{"num_attention_heads": 3, "intermediate_size": 384, "norm_eps": 1e-05, "qk_norm": false, "init_std_down": 0.0109, "optimizer": "soap_variant", "beta2": 0.95, "weight_decay": 0.036, "schedule": "wsd", "batch_tokens": 32768, "z_loss": 0.0001}
Each number is 500 + 25 x the weight over the matrix's rms, rounded and kept within 0 to 999. Layers, rows and columns count from 0. Numbers have three digits each.

# layer 8 MLP down (transposed), 384x96, rms 0.336, rows 13-218, columns 32-63
512468495464524512551446499536520475498509516500484490503538525530471469475476501483542473496512
530486528505468471515485491475488523515507501479498498464544473525456510482517447459493542456525
532487500553516545495505488473484513486458542525485520497446513504521501503513515473507517510485
456510555468475442551498520542490478530497471531524509523514537497526474484565552493460528493455
502536467458498521491487518513513450509470470471484419463480508485504496480513525478516492506506
504480481514462506480482483503505511507481491536469495525536464513502463471505520483520526480494
477507527459525546492502511506535539503512466482506493453472502525491463545515496470511492480536
523495534519508493539490538468482527474490460478472510531520480522514486490517503533532453504488
502512454472475507453512529518551521468544512505513500526514540448471504488494495514571499499466
490458519506547469490503447516529473482459517454505477502494480526525529486491519505506456504522
481459514512501458493487489478516483501566490455512489533465566495518444475503488535509469501497
531552538538533526499479498528536489489532481530473488486518544528470532521502499472489546497501
520511478512467511568492494486498496489462542514493501508551488464493460501480490513516503520478
532535565519494514505558523467451453524481446537514463491548440495492460479514494511507484534481
463491526495511495498479519504485499472487487509483494465460486515499504518489456499450494490501
506505462469476499511460518505526483499504490487418511507512519528512499510512460479529493459493
490445505473521479497498503467471510503496536534538491467505489505521514483508490466531494456550
513499461461503522519480529478492476481480491506519499463500510518524523480452491450520580501481
518509507481473504535497511465504504494527515484460531534518523455471498491499490458471537510496
501491502553506525504433538463518514511495503511531471515483502513523501505506537495506474499539
539501456481546527535495551518523500482500471541499490490542536485458502493495515467495546518499
502484494543496512473480513519530494472531498507490491486492490527479479501580526564473505476537
518510467499553470491507501477478524484537473520525502465529525503496494470516512505512506488476
474498519460489495505547513493522548513518477463441504468501510470451466519493488465481485481516
532510507493465451543501534503522456501496490472484454520493500528507494483520489512510457549498
505520554473513466460546450492507505486486536532502454485468528521529501490524522489512511492481
511486507446503472526534491494472493487493487540492503521508516553498546520508527467499552490526
550513449485529475509495518511540532523467496491472470512544466513458486573470455528498482490526
490512494505526476470468500539482469487472496498517488520523541510463474479457496479489487487503
485534561468492501500514505499499553512550476517519453520556508504525462474458521538520541497541
509491481534466462524480520507483503499540542488521550494490468467496494547543539561566521445496
553492504515501511495505503486506511472504523515503482510477498504547439479503508514544470491496
490497470495450498474436498486503498505526492476503515529496490485452490536493510535480486516484
546506467489526500480499546482469534458514455506482536472502454519466576501468497490520505471526
496549470480505502486514502511501459506503471499457498513454514502514488457525506536526532465480
462532522530481499497483459484476478515514497480494500475467506527526490529516515491515514489512
506498552452461524513506524432500515541488520500502482517479508482455527469466537473481458480511
493526498459470516513482512535495471512543509522478520457517497466487494552492444465526505505485
508509492488507523525467479504450482478465513510518527507502504476468468504516521521518538521484
479491476544479504491504485481530480522513514514485492473512492514517461475503489497475459502465
493487511462469543460502477521531517471465478517535496485512554479506532494511528469500490484521
513470480537484521522509475495502500504478488488537480518470461522490474499530528476521503493526
516521519482516526522498503471503493497490515448513517477506533477529510488501502484488494505530
504505490463502509482531516475495499504482529495503510457463554504501497471458514499510500491516
519515485520497481518570529510487497469516496464486507526498532481470546437531495475519518486521
530516495486488519493531470500480520515481526494506517529500484477465500460466528495496505546469
496485491488507506486477514515537494492501480534508519481456497495502518510500509478436503508551
498465479501431525524518496497438441475438483510489519527476504472537546485488498535471480508536
441528521522465502528466514485526513544514514537533503482529504508538486489532488484506539508460
474502502514512508474502495482491515490516486456478495477494540488465456516548514471501500504490
495548469470512485445549456500505517503543445464490502496498511465487500499528506528514511464468
526507466512453510541513536555516500514478497467526536532489534520530492486544521498487525507485
498506533496536513470530507477497509506500503546490558485493517485538481479506501477516505510510
483509510488482545520504483487531515515562555498486511501502466484480506510517438503510548483459
517512466533477493495543483518507461541474512497505499536534473531503490547521512529526495498488
514531476482461518491529482469546496479466512508536500466466519502511487451489526572480482504544
529492531522509528501454540522510541498480503531483448464502483525441506524449487479522491476553
500492488495526518486509580530471493508502515519509500512519495464481522495486522499500493486529
514519483478502476498524506514478497488473459481479545533527529492449497473481485522475540494536
525498527492495517459523506467494523464473451509499564501456524470512517516508500490508480502512
493493513497502459489504476476500499523542531516470533472497529478486461487527526502501474485478
500483512505501479513525513558494513493518469514494514504515528506501499463512465524487473520509
526477486499480509499532472515481464540476515453485546462492512431499544478551541484467510475519
493493513503488482492502507459526439503501504479496489508532498471493471483465467541538510527477
491466507516488503517457545517463451481512491488492542526503445484532500505489464502545494498524
510488490431488501523495458534487539510517473519517507452475526516499502489483491477511484482512
497483520563463503470519496502491478496516506553501542494520483479531486511496479538487464528488
494533516528491501455526500515497504499466491491468509458497494512520507494528481541518485509546
512494506478510478495436483445510490470481468507480507521474508501520512495496479479507493490531
527457523505501495479561501528499531487472502473540508453482484522441509492479528430500493500499
519489508512527459515499480527506494474500519490506467455480519532490515542488532496524509449515
504485476458500460460469485517523477481553479511525474512476454516493506505498480510546523500501
474484455487539539498468500463538544502492491512512525496480467494497536483494499475497514520514
481480503446532469503487506549475529465489521503520489501508476472488499475475533529546503462528
481493509508502520517479518492511542500503476550489518532447502513503497529547512518496446517469
489476475455521466553505507469505473478504510492525499498472564494559541471531496518475471498536
492524522475491499520560479509479495503498505453500505491470495437477483520504497504551467497544
519480520500482507563563516499515463523535503480472538481483496457468469518503500501484488509504
530475512513494538491445505486516481544496519492542485501528512556525496525497528502498487468496
491540516501463512497522512504499507485485500485475486463485503486515495545508503482488473504453
484526493492478499545492474470543512463514494501476517522507498505541483494523474505500509546489
511510504521505488492464507481562505512518500495490522500472519496516497538531521487492534494500
496510500452514527505472544488487473497480467498519528511477519507528505487513495474499536503485
538476544490484520487448500476502548507499513489519489485500479513504495506469491506502484490486
503495509483486437525470513450493501485474509512507465506512466504488499506510494487469508499480
492529539491467484464516454504501485523466523540507479526489497520497538479487538525520469494503
500521508443500486511551474494523485487498513463512455527499521510482447511497497492492493505469
506470482476556498511557501519479519515496509531531486488499529507484461505494473510523510475497
528480470497466465479482502501465468531453513529512492556501508515464528503497507475509497479495
507462522486538480561501464472508494565461510472572455482484493463509486488489495484525472496489
474519499485504460475515501512517471487524467498485510474472480526477485529496501530521514469473
483466508507500532532466486500471502529498496480506478522526487458513462553529494508512489468546
526517527521543487499499429516492464467462542534505465495461571473535500460492553487497470483423
500539494505436461453482579501463469511482515521525505526517542534474564524482516498457512555498
473498484460521475496475533499479437557492524503483536494453527512492497490508530502493491530551
482469513490498514512501469483475468455484479496472514528535508518493494497499499474473517502455
490547499509450493489488527478506498499498506475442541469491469538507503506483501456536518493486
486501468479526460500479516514499493487510479521470483550483467526496530535433541525503473488475
545469512509488501480469478520499486507480492512458542519541550487488507516515489514509502514466
494457506513521552486474476489523528524509511529479475502481500519515518489480501507548471490477
495537485510508471462476468500497522417509489496502497488524540482483533522458506484474493495500
525482518484490480431510540492563511500476504494426479479489483484501501446516477523495531518515
530520510520523531482534495453525516522507515496483496491487538517449512547466463524527525469547
537508482439538456505451493471530483563527515485485569492512547502493511501493544499515472504499
462522479455536487508500497525492465489478467526500464521465492501525526507520540510528490489494
491526517474486486463502477513492497490482496491516509523533538462484513513498481470500489509466
480486491494511519490461486503472491538515536480485500511478492519521552526497542520495511463511
476473521495540505465582452489501461497450539503509471493502510482480525446515480518487515511509
511494458497488487479476504517496506500493501464495509487512477525464522489488492487534521501493
482480506485478468492480499513471484521488501520498464510471476523492443493478511499517495507523
489498499513529517506451494548490487483494497466542479522493480454478539505480521514508445476542
498525499507497492534508539430515477492487461535479496496493499501446502475449484540505466507525
519487486534476491501451503515470504552498514448487453478506468517503473494463565513462465485495
519474474491526560513445532490525518533458516525464478538485497560472504510451496526481513438523
518497485530540512530515540477476480510488487477556514476478481476485513495530512483514513532484
461516534505484508483561512530488479533478534504490480501555493481485462479514450487524464476471
504499482510506512513509469496472456492508517469517479494490502506527491515553578501487515542556
487463506501558508553487527521504487503510522485479473515507495541543513499522478496509510510457
511535519508475504519492485556493462453489493490497498511462511490540529506549515502490536472484
545526437540495497456541505556503472500471536486536543512502486468547478465448489515501489473475
469492531456524519482518530504537475544508478478496474443508505517521519491472517501481528536507
483503533555501520507523503495527486500509509494483472516478521524536456513512521500515523543477
582504527515464465505522517524515495486481472473488495508540515496478474550486543497511508500499
499534462537464467491555511477495505501507517514499493498505548507503571472424531479484554510566
494505464499544472530512456468495503525497573498531563502489513457447496536489537525449476457468
494542495488501539478514526474522535476519477555515522477510472521478490502464476481468490451495
520501512494478480498464522489520533537486537520545456491512516483412506486504482493511516509527
534495500512486517522489502471504517493514490555499499495542494523488472513459510552531489497524
462451464518527528476473510519519480486515478553489517504494464466513510480507495464507498503503
483509538490476510539517539517510477516552538569511519480436486491472444509533500526473494539497
491495528540552506509509484443487555513529531485502508490505523502461488510492486491491487485491
513503476484514520519485513523491486490540506484483582460520498551489437508528438489480504533507
496495513478501480496476513480515496458505521466450507490460508545483490481483521468478458521466
530469493535527505498433492449489465497477528464464509521509478476534512499536501486495516475474
520460463526522487515472462514503462502466536516515485492488477529475525524476510476461500489547
522478461514549482480535450504509466489457470470493505497532499507478490534539535512449497485519
498515456506415496473506523491508527485507494530533477493501512497488511490502517497469477480485
485472533511516460494485514463492465521504487501514519520487494474482486500546477488516509540483
511481479460517512495515524495510535542554452494482502470467497492533510469497485462472520487496
472476515540507488499533516492517488511487514506505499500523501514484501472490474449525483491473
492460498440503483478499489509514474509488495458472494493533499481523513526466472487475447480503
517492486518465540494423494515445494535486474489523535493526451555539518487497523498518542515500
507494512516472546527492504454542549489507483492494467523512496495442510517553474472488565538512
504471504509514512507500500507473479518472521475487489453464496497449537458499507492487531522469
522508516505527464465539468541495510509487505514520451472552473528521493525471475503504491460515
517523524479520505543456526481513492520496505486492469541505479513486481517513485511524493461517
494499451532478561528509503522505524500463475481506489503539440472518486515509521524511499519532
513472491510466444462522504496498509506522485507501522469492491541493467514538535511500493481485
511508517514484514512527473452513497487569568507501504526508515481542490489500485502477522511528
443470509487531490545506490517470494529514516509482475533488503541495502516481467491539500489539
494530491562535501484490537507501484488497530520496501512494498480519483459496527529521544509476
431524473485496505449499528548478536469513479479556511478523472490533527492471513508474508522494
553486514516471511538485514522475460494474511523489505526490433492488521518499542505545475513534
526475520488505456475491499483508453509508518451469528490506484498520473483500487478533511514513
498481536481507460498480552544492526528523481516470466562509520503495518523517506484529487477500
498521492534540497510559520455495526481491510458494535496486473484520508533498496513490476509520
485469490504526470469494458491483511471515512520502531471486526485481506485545513475466502485425
473555491512496531527521520526506521521530527519510521510509479473528474522491510499515472500491
498531478535501494556507506492480471502512520470459522549442544488506548459541529522485533479517
543474477496531498491485486483455501536532490537486476500531497489535510471503465487509516516514
508517508503550498479483475516489494480498528498477535504497482477507536515512477442507490462506
523530454508537488507595480537480498473521525513516499489523468481498544504539514458504481495499
517511445495496497498482490493533490540489494499489479542532501516482472495473526565492510519514
518459510487501559525474519470517502494486474482509498561498541501510514481489531546569452504495
477532495461449493500438499512515500538508453550490497517511515542535484525487484514459481483482
490511497508486483506518533519462513529480501486475529508467520526494458472487481429501556499492
511540514473500471528501566425521481509499521481519472536463532504491501480521498546533482480474
490536510524439483461491519495485453501492489534529487508482543534491519475585498481530498522464
496455470493543457462533509497525484485506498507522465544486501486515485480447478467461553457500
458488457505518525480487504506510500485488469489486493540536458512485481508476444517478447524502
493505481497519494507465491531454491500479435491453523510536506515501503519448470509456487492502
532508529539517514504485486474452544472471498510486471492505471502543503507473497443502493493498
506555513458521496502491510529447511517502509510490499510438473513493467473504527501481552496500
482487525497506539492464466527510474488538504489515470513457494498522518559470497476486481523508
510497541495472450504530497536515464495545499501485476471511533479520493467499558490474500505535
469532449501573491488485504514494532500514471485496528489500484492491456440471464493486518476463
469529507510456489478482508540527508496522470499507509488527501490437493484482550538467478515494
511530540432465434489521509520466494493516526447507523521470565522449465484463497516517465523519
538535479508502491472484492515512502481488513495527542514455514535547484483432487511494530529543
496487499522519511513499477534492484503511494508503483487520546503547464485536523518487461506464
518493503506549472573487458524544486483496530516486448500470483515517546581503539505510470503494
498505445473515485520529440534540539502511549511484520523545470528491536541499492518514546449500
551519491504468508511492475445517487485494533493495500481508481526491495554456543488504518478441
444481487518473569501553505523493487497541496489558508452473517455527500489492455510547463529448
516471454501446498505505488500434535481502505476448541497493492496505517472484457482453479488510
491509515516483491516531493493488449482484505489496459486439520497530523482515526447535490477502
473522509511457514448507520485471505497509554494515462513496529501491518479463526499543518463507
504506482491498509532504497498524434478489532517514534548552479478512478510479501510501522458519
526535471463506478527561453478501482495482578493469477505515499485485545498498502518472510487495
491511475520463490492576514516490494527474517510518495488488494487478487504505506520532494503491
497488478506508503500446481510497495506498526515506545535486509515500546519505507496517517506468
478492485486459525482484496532530534498505500480480493485490510481506516525506474533512517496492
492507490479506453472473490523542539521533525477525524539467438489476483505506534512496542514483
466485541510465530483488488508493495476539528503522494531518525486528518515472514429487489521470
476515461503459485489515503494498457490541491478510564493506469497485513508452497464498459526504
482502456523502492524528481454479523474510523532498469470492493487443491513491457504513545499500
502495510502526491491425475518507496496503535490528467494505481513466464472523525492494569499487
512493499466532501503504511503489498495526496548473465535510491473518514481499503470523486500531
489513464468485487540497487483492528515516525533486511520473541519471478495520495504517543495495
543511508453501509524451486475487496518524486533494489491556477552537481471527456550476500546474
491526522472509498492509517504491535506502516494521473478518495477488509465488494513458493492474
524482494479513543511561471523500505567547528540472471509455448467482515460494476532478478541475
499514474522469492502463496538460494508484520495483551486510480517507454521468514472488467504547
505464497462507512484458476480503519492518498526484487528497495479501509496488527504488550483502
466538489554488499504501483504495463510476477506519530489488495491487507536454457482505467506512
474508502514496493478487513512529542481470472483478540502484557489514503533486458501467499528503
# layer 8 MLP up, 384x96, rms 0.317, rows 14-218, columns 32-63
511496503519551527494490506445483425518537517466483496481437511535542530468469527479497494533507
505479479518492468469502468485472521502514495475506490486516485488510485520525496503533504498485
522535537531516463481526461515501507505480512523503497457521489508497524491486505535493502523536
516473499491507528486492483521510508481522526459478508467504510467497537540490510513523521517446
508482482447518490486502501533523504494485497523513490474487498478505482467490468545488469502544
485505549496507500485491515512518479460504485471513453520481512449466468486499515493511452539509
535467467488472519477470509457542494511551512495548528473493574492511510477531546481488473505502
536501445511507495487496511504508495475513500512522506501507557521533507510471491539491485531548
496522443495518501480502483508467561459489490481500489477513512483471449532507509516543517509517
463494501530507543509506509437475502479556486499514479562450478483542467486508480481430485494519
500513491502496500480467451501530472523484494507513458501515548489496459481540498468457516519509
463459511477498447489462559482505506492517474480530498493469492504568540494473519514487512538481
526523478518543507486535516461510506517490506529460490504492515538475514465503542526463507475484
485554467493518530473452513513473515546509546468509509511552455467481511504505513517531511505495
452469510515500466478505495494542515508512510540517458486491496484525498480460550506522546495525
531512511487486537520521494534534473526511475477507481464516505471488534498505487499508512520510
509478525522487518521541491461473468470526497505511542468483449493552503502482511527496507528526
459507460532542482452456495504519522497490532478491537458506522514482509533496504543505495540508
499460485457472491484509503501514481469491539487463484489463483486508471520521529514529519491525
531525470493497535507523476493474528479474505480465493521509511525520472463514485521519504503513
538491497503530493489490542488488495528483523484457520480529467458542506514455504473520524518479
498485489514494454501510502515540479528441502500510521517483533511529535501517459483523513500555
497480501519513507490449475494483519492472485551495505509493481497529478475525491552497521541506
505518536488512512500517501520501506499473522520513473496518519538518506505555483469553504445484
492532512473518549527495563555470477499519508518528481460497475494519488483502479481505512511554
562452500527504556509479519490513512468476538475477491524508474493504478484454526507522503475452
505537488478505524426450515531489482482521492501523526479484502530495528523493511512467509522473
520465459476511496499495504487516528537506516519476532498495482522481491507541492528541491485528
506539464480532530509520515480466507535494477512553504522479472506546471511475502457509515500489
513505492461557483503453480511476501417459503501490470482490452457462498529518494527483484521495
518459482539482538495497499470502490472540500499535469474525487512490477490517470521513493504521
523508500525523499483494515506489507443496491473505519484491522504525515467538479504538470482496
480505552544506518510539506551468477495513513451491458470499518520498505489468545500524530501475
492485519507461480518462520461518555483490528496521482456506495500515498520487487486450487494556
530504499483517478495469521486440481479527508491506548538479498492527478525532477471472504516451
493526483521484470468477474451555514496478488498512518497471501503489488500477475527501509517492
475514481510514534449547459534477494478453494521539454534542465507496504465480493515523533507485
462488540483538500462461479512478523557447523502520480478455484482482463511500502451482479517517
516490492526494472532476504521473504498492506458507488472526467487486537490493501503500480468496
489502501525487515548514514467508520523536511523454517535509503509516493495510476556470492477497
529575528522492486513515515500494469490474549501529489484486507539499501516483482515522483467521
525507481504483478488500498531509518486544507533494491540492468542502481537479504502504526507485
459502508533504503500489508484500472483503470514549491542508474501517503474539494515507532486469
511456505529511501486442463499528496539507525496490487483499503502537460476499511525501496477502
536500484436510536505499524476472539503495513497503568494509499525517573486471531521505517516511
485526533525528588494518535540497480493463479486476505492510506485498474495484532462447511558543
476536527467529511514525500456510555439499484459487493520516521503480504529514477525506482506491
476500478505502505522504498501488516530521467484514493479500492471518514469510476499477526543527
504500525517538494497460509487479539525495512536489503513495480472525542503503542488492551450522
542513492502539513435511513536487491459522487468501474458522466482481493513535514552514482490483
528449437472515504484476491441514463504500490464507511482526512502492530465523548490554463438476
525477525455515495516493475483486478521504505538480547452518476472564510448534512497510508495475
434476482522484537529536468472520457484466537471515488495514568504490517549518458519509488484507
519502488472473458499466501494504517514487530499513496502518480503503485481509491471481537557506
521486522446496528523503498515486515514503511501482525468484505495525509531496487525482516495518
488482467497490505519501480516493526528476517501470562474470513519519469482542496499442522520523
482491485489542506475529517491478496497509490521515480512523531514477535454485559545502504539471
490463512537511509477510482530435517482486511470490501528471530480522490530493497485538507489517
498464508479518529514508499549497459507468536466523475528491508493502523472533477489519509464499
499480454520505500474479497534472544452532471491552503496490499504531470497525530470513545468501
532511484475511486512484515445463463506463546497495528499456509527499482501498535514468467502489
520476461549495525532521515467461486522528546473494504513457520500512508509433477484540531514476
515507493527509478497476511493520532466486532480482500492469504515497487488459503521519531470429
490520518480514515517509504504461531537458489507544495477534467459483490483505532513530519510488
497494507468473505483511512513537481537497490503508476506473500455509495515486503512545485532502
472476501482474525480504518493473480528522521506539513524495508520528528506477506474509500501460
473520478507535517503504510494494526525540553486537509522462482504521512488493546495497505480463
494535480491478501532492499510541463490506527569485494509558510471519489478523507501478499503531
531536492501473520508487542482497487483481492532513522474523510482517457508522516505481486527511
490535528535445496457475569459463488507512528511489550534510451479522523530507489498461524491490
531518494566492481521463515503483509466478511470502493488483520526510500482471491512493477484483
506530537483476468508502532479492533454501469537479490440547509468491559501491487487514509517496
494510483513489513504536515449507508521528508522496512526488465468498444461524477464469497472447
545494501508506535505487514526569469546493498501503477491511527506452522483492507448482568526542
503516494566533471513526508476508493509515495534518442467543580548523500492506500509478511506529
542485534514494519496498530500540482502495523533486503518541444438465456456538517502503478516483
521496515516528507486507481486505562471485492471498532463483462533528546481518484527515480494506
491511466490498531507500553548490491470556532525470510517512501520488553488517475512512500513520
494491526535510456533483528532517474509523520489496501476520479471525482446508518525456523536533
466519508521485510479517529535481531479497489506517489526504506494506486521517516506546535486484
472478486473543554472519488517496498482511533459494504497483502449484495525562497482532491477552
527526485539507495469482468459570508492495526510508505497508482517494515555481470540487483553523
514497518511496526491440468510473438507502528484489487522444516536478460474468482502506500488471
483517504495506475509544508477481452527500508499545555474497455521537526470485519513499516479503
482462532511487536501494529502494516500534500475448547497479488500515479482523483500469495457505
516518527524500429500493514492483484489517501499493508482505529498510493493531526523525539543511
554500502541490510508477515526509527495464471498530485510455507477492528535487510482534486526481
526504478536464506469476536497440469543472503519496537485475528516456489470539518496488528462481
508507482496493475552543458499481504516508531416524461475476484466502443466487483532510511460500
504515471506516523531496488490502507497517521484538503506458497520509455466461465488479521514447
470479531498522514477491513476447485510528443510557476498475497532524477528531486519496522491487
530502540523555467471509514498456533464432493532491488500459486523462454477449516481478484536498
547492505455500509515515467473453519511489504478478512463489522501507495483524505494462419505509
506459490443535468486521510475447448523458480536555481469513513506488503469508532512493513538556
497517514470530461515544531505464471520498489528498544481498493539519525517496467497485483515495
530501494516511494476532473503500509564488499469509493519510481500501547474513535524539483487495
543521537542471477516525533485455486454483500495514490522501484454522558489547503516548503534466
499440488463501537478518491554492463504508544513508491483474552489486468479564488543488526502483
516492505505520563496490454491510515520524494442489504485494475447508518486508505467526525518520
511518511552497461492482525482481472433492513521564524466473510475537541519456470501516496518443
516502478525508476471505511520534572507472446497464489534470540454504504484485477519507519539480
459459465508486494518537496513479471528462504445514461489450481517511494467489482522508531508465
477551514493525518446485492500505522492448485468483462468533456526464480476516432559522465529512
538490510493486490486472505457478499513493510474506537459500507548496480429522480485476475500485
540505486475509466473482510496503492562462507468477472510467464517447498476491495516522501495460
564498506534500532461497542515521522552490530493489543519503507511498479476487485499429528520467
506527522512517460527512530457491518480491516531505482451492541513503493502461479509487511510541
521474529531507502513472465498471503545530497502482547493512516547482563471485532495490511507491
491541516491513504517480533519481544481479490527542496466506491569539500482489477489506479489488
514498524509473522479490505474546559533501525550519521526514497532510485486493498499512540492540
498531491480473523523571517503529482520506494453472521500486512506513503485492487469507515510495
545484491539512502505538474469410469531480503462499443485455499483525523456485519472473487510529
525515540519478499448480514551538506519516476556525530493445514473484508543454491526556513519522
507518489515504517522468471478482479492537494532489516539522529475513494515468499478465489539529
478513557542505507495512516525542480480544497506525522506534498500493474501477511514474475528517
482469525498499524489531477507561523500503519455497478438494513533488489509500482528501528512508
453505489520535548544474554523460528455492498518493508506469506519521472466516499496510488548448
486491534493533500469437482454448528522515476538488522505524501499474465500473480525520472516519
510550491541490480485461504553468514500534518469519499508518496496472488523481471528467522451436
520514465498467526503546483507499502471505482440510486429491492519458524532466493497513473544494
501523486524453500497504464530519495508511524496512479509492499521485514489471528520504510490520
515481478494508477484490476501489485496500509464478482522512492505545465505460491507482506517526
501496508482496421428487508463473547461516518515470470450516485476493507531502530496477470531490
525513465519481493492523552441503508520466481543563499472515529533554501503489532506470519453525
530514503534506490506479500464534515548514525475478495518474519502467514483522517493535541535494
547457540509498520456450534500459536511531485553509486466468507461450527519552509509542514518536
475508505490492505505464490488532477495507525519496485493506457505535508480530539446476508509486
545547477457494508464489490485546490553459517507509503527500500566468472443493493489495507559483
544466489511474517518537542488498503500497503497546480510486473545514528481526512491476531539490
488509530521491509480428507569492522502532487466514543514482486487502532485441535530487503523506
538527500466493527450534498476516529507506520545516444506481464516516500471494484458521530523491
458489511530446570514526496490533527468515498498505523484443471500529489498489489534522538520504
523494488502498490491475541547517586523478509497505465457467569499522514484478478515550522451488
490524491512486511479494512496523518493522507507510503498477519462504481508488470523539461505524
553532557494492505473486510471526491486524463478483474499494556528453491461555514546544501506502
499528537509540503491493531493462520484507511515487482484515503493509528500479470520535504552491
501549482493520499525515493499517501472518528498531514503492488520534503442529537535546478457505
481513502479500514503526509517487513522485541500526506525497531467506455490552513529476504464504
541517521471489484496454474534511519462464483530499492511481535540499512518524518535553508542514
546481492445497511532499513523473525535527534488519519510571457546480524468520538547499505523488
454522489509459504469492493503472494526513497433493506471473522487511522470522486507502576496491
469491472539466534541517474476484512494547493494519502485511514499462520519488516515511505523474
566500483498489511510467519496452432472507495475503535513494489472506509508471502516478485562503
504486562467525529453498499556485492445495490521489544516488520529482481502523491524536529531547
493503541516548488518507519550520492472486510489508476497464505459520479574522458522530505490505
487506540504543466503548458504496479539496478497497518513475499501523433507530522485482512546461
473515480503496514500469496501459507490524565486482483504476493515501485483496495531467539493540
509473498511498578481492503508478509505513549451486501528467470506486522470480496490503530527519
556483494512499501499499546521483494522458493507471487485477540518501494519444470499515562515563
518523541509492492474456529482509515537493497509503451498458483518569435454449458520538500481513
527477555505507510492504529513536471525483506475483491484479522526479522463514509479539501513534
497504477467530506488514483512481461447504501512484465518487551480473498531503492481498491482484
521485465528456521481523521517519505498554486497490506489508504505546484467496525513500505477503
468457525549500469467516513511466500508494516519508488460495486500507479455488500494481482514485
551499494480452518509507488489467495488497501549495487480525555489502487512531464555507497526517
523496499481471501498507470520511490538478522505488486494527515479507501534498533567461490475510
499531458552548503480517516483470545505527526504532486511500502530490526478483500547494537503494
509500501490462522454542504467512455519564508504483523505493480485508527449548510471514593507499
500493524498497479510489463496461497520503526486514536478530484531520489522455514494480514554462
503558520471538489519518461509524478503481499531488498468520526424510462518528495524537522489501
496471523472493503518469504520511511529508473498594489518464500528473470507520486528480500539479
468519484492505522524517533512505524505511495489530423512494529487513516478465509545478473481543
505506518446488488513516520525508472509508539465505466523518471517521531538503506511527531497500
534527515450516503529480475466478486507459501555467503499509513528541499527488488505513528413482
524465445486484544496535491453448506498497571489495520501489483488522495523489528514454487487490
548523492452510485456516485518566531497488523527515481431483447486493444520498464500498503533511
534509525523485481508501530510475539523464513460463519496499499474496505535483488514522519502454
479461503567508537505529503433484475517565494498514493522475480529506495480502496540508472473511
517510536501479515508463492519457515511538519511493501475482478494497533507526542490507518476546
483529563517535458507489515496483500533491506479494485480504481472514477492469539512463514499526
507503527535498468506462481507472468517500524500500524518473547518483477505489460506479482505520
489525486498560512514547521494507488502529506480520493494517459457537482532487518520498468515493
510477526529491488524537570498508463480491546510467500480466498515526486548512490504479477497501
494523495542548544483499488551526519479505478526525502507505519563472522479466506488504471507527
510485472498450486532542512503519520464473480511538491465463509514562493509465473497497522445478
516480519507515519471455486510457462548516541534497495501490483456496501509486509476537532503488
487568537540491519523514491491503539455526497465533497517462586545530475472498469507476488500512
539469461501534515511501509491441522507482510490506495514544482523476469502556529500460521475505
508495505498499518486485479508536504530550530495526496482482490475448500506484472526524475498543
497506489474511510476489478485476505539471521491518541532500520505483480536527493493487524548521
530491487496533527484481490527472519516511554494505494532528474486472534515468519494504503520531
474470467451520519517518503522477568494501486520478473526522504484513490509479535523486500498544
517502491531508488460548498492505507515490489490506505510458500497571438543516477507501504502483
500487451499492526564517519514493461489516561524474484489510478487510518498518482515472526531482
484537478495540511459513514503516521475493486439516496488516477520537491510526548555495531496478
468503505541502503468494474475481528469475490426519509503498506518489510493479516558466476483471
536504502492514515505470517526532505502505489555505518510497523512494512482499535479491510519527
501502516450507494515537490522489504547511534522494486529492534522533487466529502498472512485482
550499493498538514500522489521474466511480508468485498444493524495490486510491522488528506520535
497487532516502532469459536554517484479547513496533489494476481461457533496535497446484488486505
503468484496508500508482510481490487512511517503533484501492512474503507507568517484487483515503
515514519522488523531554512481453495467487463502490461482493530478486485517476525522535493528495
520503491490482506498514514504504509503512482503474560514536509482501539534470507519523518483482
475514442526508458548515478472506496454493512546487501461477520500492429498436480470482499502533
474510508500536502509524476479501514477512468478525482483535512545514504500505568506495464501482
492523495485490563480485482550502499525513574495496522505533488458478474529486506498501506528524
516486532500469502492523523479481474476525494485501469449510552493453497519497521493515514502477
480478518527517493479467496523484506484518466496506482481525494506485507471536481540479481514503
500525526477512486522505506511499473479486487496473524532524522494489495477499489509486494514548
494465482510473501478502539515531499499510520541518508532522511488547461531499538503485477498514
504551503547529482478524499539505498472485487481459473571480486507539461504504506493452554491504
491500509503489481509471534501486465484478522503491481477480531472526502500499478452471533512480
496485511468541479515483514465504501466510514450480479450525472508476504510538530526472458488507
471504480484535512557513475459505448510507547500478514441515471500504511483463498446477521497526
507511509490489508512467522471496489510513507513502466492478528530485516460518514485519480491470